Weights of a small transformer language model.
Size: width 192, vocabulary 2219, 5.61M parameters.
Each number is 500 + 25 x the weight over the matrix's rms, rounded and kept within 0 to 999. Layers, rows and columns count from 0. Numbers have three digits each.

# layer 8 MLP down (transposed), 768x192, rms 0.224, rows 436-485, columns 64-127
486510452484443497489520474453505492500500514464477515526527474493509504500506497494504517462516471491475530514513519512498521477502521469483482539481518480474493499487524483503484481480507503
443498536477514479518496473512520528533488485503504534515470504505490475523504494478540501484505491502520461478539498484474508498506528502491534538494552522497510519513479469476538488552501490
459523508496500449472483494498488483493511516460532520513521515477494501474513465503503505490510501519494552499458511513498469517487503517496516496500518466516509474506474525489494459476533490
526515500461477480531498472497517516450517490465507546490523528501457474537521563483522501540509493496494482508525491487464463515541545519501491494497519535530534515451512480510461517502502489
499485521465484511475498518464523498494548542512519490520460482515503487453482525484493476515526478493542502469444494531497489517494474516457525518521507529516487495504480509492493482512543471
478493531488514491537525484451522500512519466549542469515494476504466508471472462497492500560479454522479509509513491493471498537527445538483528528465499501486523477482518494533499538484477528
498484500503482511487531449513487497491520470493529478473479511490565516521467473487501510506448481493484483499511473474482523493490506551543520462492503496509515476504505510517492508531516459
460539531489475539528487504522507480473495516509493463510494460462512524502557503535549525504523523498527525504523497477516510497488505500523505465542517499472501512489461473491520515491472535
496517517517507492524534505485529537508445496514496515479476491558491512483510500504502501485485507497500480528463515503543489476501474523519486506500495507525486488486509481465491487531499490
460500465535512512506466511512554501480511544553532461499499494496530478483488514506499539531491526480480463505492502534514480540519521463503451488482475480524524521499516501461520503484526481
523491512523521492508496487451488489500491514531499487490520497504504514517488476484514446532511516509461467462510513452583500528510492554520532472491496508516491456481547465513549499505490553
514473533528475516481507492500512518501519509479497460496472486500524549518567530472515464502438493521494524516453486543489502427558500504517524502510481496498462492483505494539477527530551470
492513521507550470470461515485530505485483499504521477512461504542497473529500544484506493501520507505461467527483504532502512458470545533530487465519541465514478521457533503474532480493509482
472561524515517483468516503500549486435494526504532486518540483552514480488506486531498527506498512545490524562487484507483522483512510516490490466506497481535491530463500503504495519489472457
465509507525496510497509490459479504557469511470485513509500520492493507483512503508519528492541530520499499520483488507553506477512495492532528508501479485500514543491499481437460514507444483
479457493460537481476486530490496531535500541505502508513474497527502448535532522512514506520521526492536491511505530529492504515478515488527518465502497474471467530522530475485487471488513509
487525529518473494499516478485485554516515495510465475498494467544530499478478507530510511513464505549542477497500475517520523490471540492487527496429549498528483494528514464494486489549509511
497525469481472523494498493458442528489477509498504520515524488498508507551522508506551506506523481430458540501480502468506514508477508523521493503487490512506521540538511512504518514426478502
549456493516441517503489507514504513503457497503497509542533480508446532547527492511518478466504495500490451505491509512476464508470499519510491517472519463514498454539496511487511493491521522
495496457487512517494507473485482526494464484493500514560476506509531526491502477511465458480510476468515479512499522493522464549477506531506462512505466554497510464527516525493517530526469502
506497481514474469504521521538492502507498548494499538523467459535540482486483468490517491476464482492492498481504505515507500526521483467482486474518529466498444510562508480547503534554485489
464489533509461508512500521519505502519481508483513549462516478513483507490497490508532470494513494511488503534508490496516503467490487518486511482489532518474496476498531524513433532509497475
558499534547500488526509490485525536491480464468485489486509548497520520487501479521474499495556507496545504517468511505498525490544503521513543492474473532530481542491472521510506506489479504
517535514489517497518459511508496532505480495482493461491499511549482499510521447502509512517544570526467529526499515518485495527498479522490463540517461526506480486500498474483514514509509532
486483486512524489436462501484454534493497472440515434521475511504486488517490519541513542483508512515494504550507555492513503491491542504492491488497485520478484524468491507525461469519521455
474505512493520493501467506543526504473504505511488449532507483523508514485496488484496482528499495447516486506544528474523504472532511529526559560511481480519514491524503479488526518476482464
521497494479485495515512475505447517534526492531457509521475503462489480469467474454491526476471510493513484486532479487460446484516485486502507535474490518473463514530518474483509487503533491
561489490539443457488518517476521484480535460528468515478508518520508513416485515499468507478445478502523516456488482495515495486472437526489493496461498505545482507497483455518512468495482478
506502507448495494495549498492488485495513507505461477525498506523503483516513517521455472489469520466550510473514493485508482459495479517490447533484486497461502492499507518503455524529468459
509487499500500554480500506479525529509502486536501475520460490522500504521485523432468463497519464479487501482439489497484541501511501524500488489508504526505461513489519512465472511483480528
523491465511492527474495532477496479519488510529497511525481507510531476529485529497479493511457474525490495497511495503463491534479516533522520487471542558482510512508514445478484462496497512
458523521492494501508553490475489498522535470540456507515500492513482517578490517507474454482453450479432496526523515513498488540502508521500449503498508489467553489515521515557510512478507490
507477494523535511483478496516463493461553518514497508503505531529449471518467461507495513551505520504541515500497531533481510518497486492463505551535425509506511477498546471476512471445527459
491501459449467488507489535462489559508508491505521503521482487537498471488497497520508508478515510565496503537470447498488493484472470512496459550529478515472484486449511519477488508522509521
485515516477489523457488480519494467488511518501540489487523497516492435501501524496538508527441503484543531489487549504498486501479499447546534449494533481506479487479502544510541525521522472
503500510544463555499513504531483529489490504526512546491523464486436495497512492466522478552502507492523502513477559522457517479491507484527485544437503490468571531524500488496475511519496527
541538457514470514498506494508513540498485509451488493511510481521522502511516505464548527517526486480495484493508489510492481509491514497464497483562517491530476490456516529495523493526528427
522482485474512480522523493527528515471495492501483536494546518500462506435513509432487509479503493544472467500512492493497543485496514470499520447499515438528472510512486506441473498483511538
540546510493504513460539477500465502471529525481506521485538514520486494480528484481526486443471461488557475537527494522527542496510487532508493502514494500503516491493502490540481506498474522
528495497502471459464501514476500451522502505561490492494489484515554543506508528477496519483475519487463491471538483512488497489480437495506446503522531516517528503516511489493476516496484515
511532550510452497499521527526474453478503497485537520524472483518483518512535537497545470481536532505472472549471477473476519520511530497475440543502503506464507487525487487519460510472494500
552497519505532570517515487497499508506497486509500473480471505533493495466491515495467517500514470473507473435519475491439470491487470508450545508514511516558520528503499493507546488472485542
498522501473491453505501506482553516490519510462470518509484503520529516483469473515506498538487485527458514506483515493473517520492513506507534511518488516476536464485495448508526479499475469
509496480504514481511511537492480536521513538483504487473496525472514536454491518492514536459500516524482500445507502540520501501449508537477505500505483492508532507505486494479493509537548487
489516536540491463529505447477505495486530487501511463468491514532511466546515522475515492521512471462529539489534535512482527455481490463467512483448493495504485505528551446503510521458539525
521508543498497511523471521508506479494483491485476482533525535503492471530493531469539521487497516509545475500500503482466524520548519509507518470498545482500531491502481495481511488470521517
491503472487549512502522525464518494498500506485514485554496467559489495458461507505485494492471533519488502484484519473534492507527513463526496538489481493518503512493547508539523481494465544
506517502520478506523477533477467526503487533523494528451474511491484533507513504510454510509519496507474472517513533521466472453485544469485451493506471478520567463502510492480510462516504504
511517507483524492504469547490508479559509537480486480500447520508542438507488509521502477498475498516474534466516447479455483496502502473450513463504485486485577495493507505517508508508458508
505524494545543519534556499513502448514490526479494530512474498518532514512521498449487537522552509476485465458500479559485465518494499468523484459544508441519492497500486476531514487507543502
# layer 8 MLP up, 768x192, rms 0.233, rows 437-486, columns 64-127
517549453494489470494483529488545527499495488511481511538458474479518504518496466516494503552487496462495527528490508530481481546507507519497481526477514479501468506525477517501513480477521496
467505508518497532545489535477511486547511519494546502522493495490504530486528503510479473526480509505514487458511496516519503537539506521516481537534473433479468522479523501525482522487454483
548441501469476523507463546475479450516500506540460506507475505508507462517483486527528523521504511467502479537513459516511456468514484534509484468483461525542505505509468487535544487489494520
489518515500496486474506478504509495479483462508487491493525494495538521500531481491478510483489520535476483482514463504483482537477537493484520522485490460509451485538558536469514498528454484
486511511508493496513538522468498467479514511498576471519490553447527518498534505490532487549457492513490545499505506526493530490518530522469536492488511503489448474487483492495512475465511471
551525488521497438518513526515495501456485493501497500481505503505501489525478531517492520507527502506511473545477477519536511503501524545481507505526472495496490515496527475471580523510472530
514453500490471493524487463464498479532542476492520533549500493464532438518474450524490517533508531477489535474536468504459492506453495498531469489524488464491534527475454506480527492505476489
538502505503513521518458517511509477514537519492518511502548501481509487436482503522476486505483511500544550491512479519488523534502502471468540498504523554499475492507520502510482516439484524
540457535492496514488482508459505537520534492479500487460490507473502505506576533562473537500502519519520458505505466529520520508435489490452509498521452473495474500506465484499488504476491516
495516534509517492521501497468489478513496503483477512507509486492484488513476482505516529498547470486498470506556509495492489544504536497561536528491508525514518523481533542507468509482516475
533514536519529482490505483502515503526467485496475533511442484485485536456481452481535542482479461495467540487522480519534523485497480513472548517529517500546469490508468477463543485500501496
546516498503467499466489498508500516544505510515474535527518476505511522512529528459527492523497511452508479487515489509525509475454505460534499515511486489488499534446515483500496524537510495
493480504497532488473532474497511531513526506534507520463502506507491467539518518498532505561520457473513477470503496500498461503499493522455541489562487533499451470498520495474466498512456460
482493475490498509468491482498532506459503505532489535497540482471516490540476508526514470506500478484492526478502491497473487492513474579517497514505490485483493471546474514517486522492530503
517495428463451531505532518492496480515500463532478541534533568449495498497475497507506503421468504475502527503485489545527440475463509501514533564496479525540483519470468525516495482483496448
508490497521497507537500484528494475484503547510516504465494504473483491504532499536515540505477488539461483437443536464483532484446489512510488491513492502534505523542502534516506497483475547
525524518529506482501514501493518479519497515503475524537507493540530498533487497494471498498487496430542504474549479530492518527503541539530519495485515439509520489500501489552504496520506457
513504475483519518484507475478528466524521490513510494477511508567472500499486488484509497526510549521534498503493495496522480505506543500438443475544508487526519538524488505516543533516501491
502468566516505488511490481520510498532510462482474525521463533491495474509495547476545523482501491531498477503533534482453509457492518508466507472508482467515502499499528505493468513454463440
494553511539546496538494513527513518483525502470544432483545499502520513514529487516505577460542513501492485445508541480472486527471524519513496505508536521460497489548509498523494515526489472
490496497499548480522496484512523501489494477512490490498494523511506486512493560553480490527478474518508491508470502546498467496537483480490534479505487460530537532528494541491522487530501470
487523459520489497518483529486501495488500528505532507478501474486506501548492515555520492487465470499497490513516516517525463504510470509446506508523488478469491484494444520523519523540467486
503514513487461509493520524502514488517541461522462496502514487438489457521471521483494487505475456490480500488511480494508540499515525478496546457478522470497507486496491507516509475466493511
485485516499475511530470497470500533501470500535486515466504507486508504475483479535475541543475477482491512467492516493502451481496516501480511478503506502537504451513503486478547486496584475
524491471520502488501490543487500504517465497495503530464493522476511525526488497471543501476504446528531511531468494508504480493483489468514483479481521511483533485456455487487517472492531532
536473504543468488509500543498501481491509514533519485533470514522514487470483510516480493505476502517499491476529529479496530453516522496491508515474476467534515499469513524506498452511490505
518495489478527515551483504478525503530503495529507493517500467482479527491479507494497479486479494499514515548502496437471524589489528483532548546476533480465454522502493520507510511510526499
497448467517501503453525506465465514505478510502505495512497497474514482539499489496522468535469531502455483488496471510466470481530492500484453543498515506507521503522462526527517471491479478
471460519504470486515413500512522453519478548500489508474517515497510518518459483506510505515519518515512525497530488463486501507525498461480524530484454530480464516523522485569525524498535515
519478532482474523514511520497512510516484531510497519576511549478501473517498459468530545541523522508492503539438523499510513515522515519488490511488486453525502483499507498459505555504488495
500497475510543475493462526538515495466504547501471438491534546516557509500442476519514499482515504517483519512495492502511501502467512466482485465534494464481521475497519502484483497512470489
504498489490514506489450477530514473485548530529503500509543443487470485527506501509522536509518501464468542506510541494474461498486477512495508478499552512519484497529503502476491485497485487
521517490503511497575555514459506481504493481494529526529491469476476500502485507509508474474499506502478479450510508460504513509459464541479537537474515487508511484527495468544481447438501513
433487549492503488497508532469488502459468500526488545516435504547497514487504492500526489500517537482468508526447530477560527500486514513479494534513443500479503508511504503489516484464505469
473510476532520505527474449480488480516501496488494510524532516546478489527530513479521484509545464488477518463502515502489482497494513528504500492552468499510506541510456476524534488453460542
488513519462452470494518522472532486514549491523563483535523525466496508521495512499501485523499480514535520518462466574557556525452490510509431543474488520484496502514514436513514458500494491
457506483516486484469490460475496441478508486487494510498493553491517480514466505512545555491493492488497495529513515506501483463538505502474513450507471500479494499556527509480519489477540494
488528469466521476499504532484516440459516521495478551452514476499487507500456502523529496496496475503498519534532519485494523560465476491489540443503526510487493551510449490547490492514538480
476501476486484475521505556519532531513492504440493534476498523463441459469509469503496494527539503528525477490497460490496515486471515559492517491479480471574493494510521503467557541536506493
475502506494483514507478495515522477490499496475524536460480494529511525538480510478485536479524462527495522513508527444540466531462500517499542518535507479474500486462483515477488507406488478
507482476493498507489496468513478493527522506496516497484493497504516503517494470467452493497474509531486502532561503505536464513472494491514488521486488477455514508495487525505487483495513486
497495483509479552501528541547481497527499515486540512552528478525529510500544474466518509488477483476486478529509490554529469514451505527510464456535506529487516495515456538523486528526529509
491493477504533516548491449543501464503476529477506468511492501554509496531445505540486489494511490512478503511504482463461500502520531503500475520501504507480533466496506515513502521549542500
478485537472498513513544495486536503460505449533501519486486561519483455542509481493523459511518491508538484452556501487512533511496518463475504469486554502523466484487513468531468496463515457
522495506500515513542564521476497503472546486499529529509510504489496476476515509484499511511496508486473481515470510548524499499494440534535500533486468469535492510524494459505507517496478504
459461466554498537493508515519530511525503528509517499538499523501554472454531484504494534495484521508467546469502423495515469552519469522491525521506497484476475526494481480481508499525531522
502510492495488464484510511449519495481526504504506471524521472513556426535490484477482482493492522535498507527535464538466503465499496516529483482479537504510467494538492490516506492501538492
477470522529480493506536531467476504509463512496472553492448499572505473490508526495488497471501474527469533529494486497533524512493517553481507561500523499489548502512472451537481554458469509
482516521443498527523522484504490454480486492505531548487498501498531505505491560505517473501473505521478485488497546452529496483546487482499483504563534495483514516463485493500502477504464471
495513488504536521500486534467494535504467461539483501524491519499500497510506514478531524494513454475528510534498536541459500536568489543511472430459506517479473495509485491493537531508493515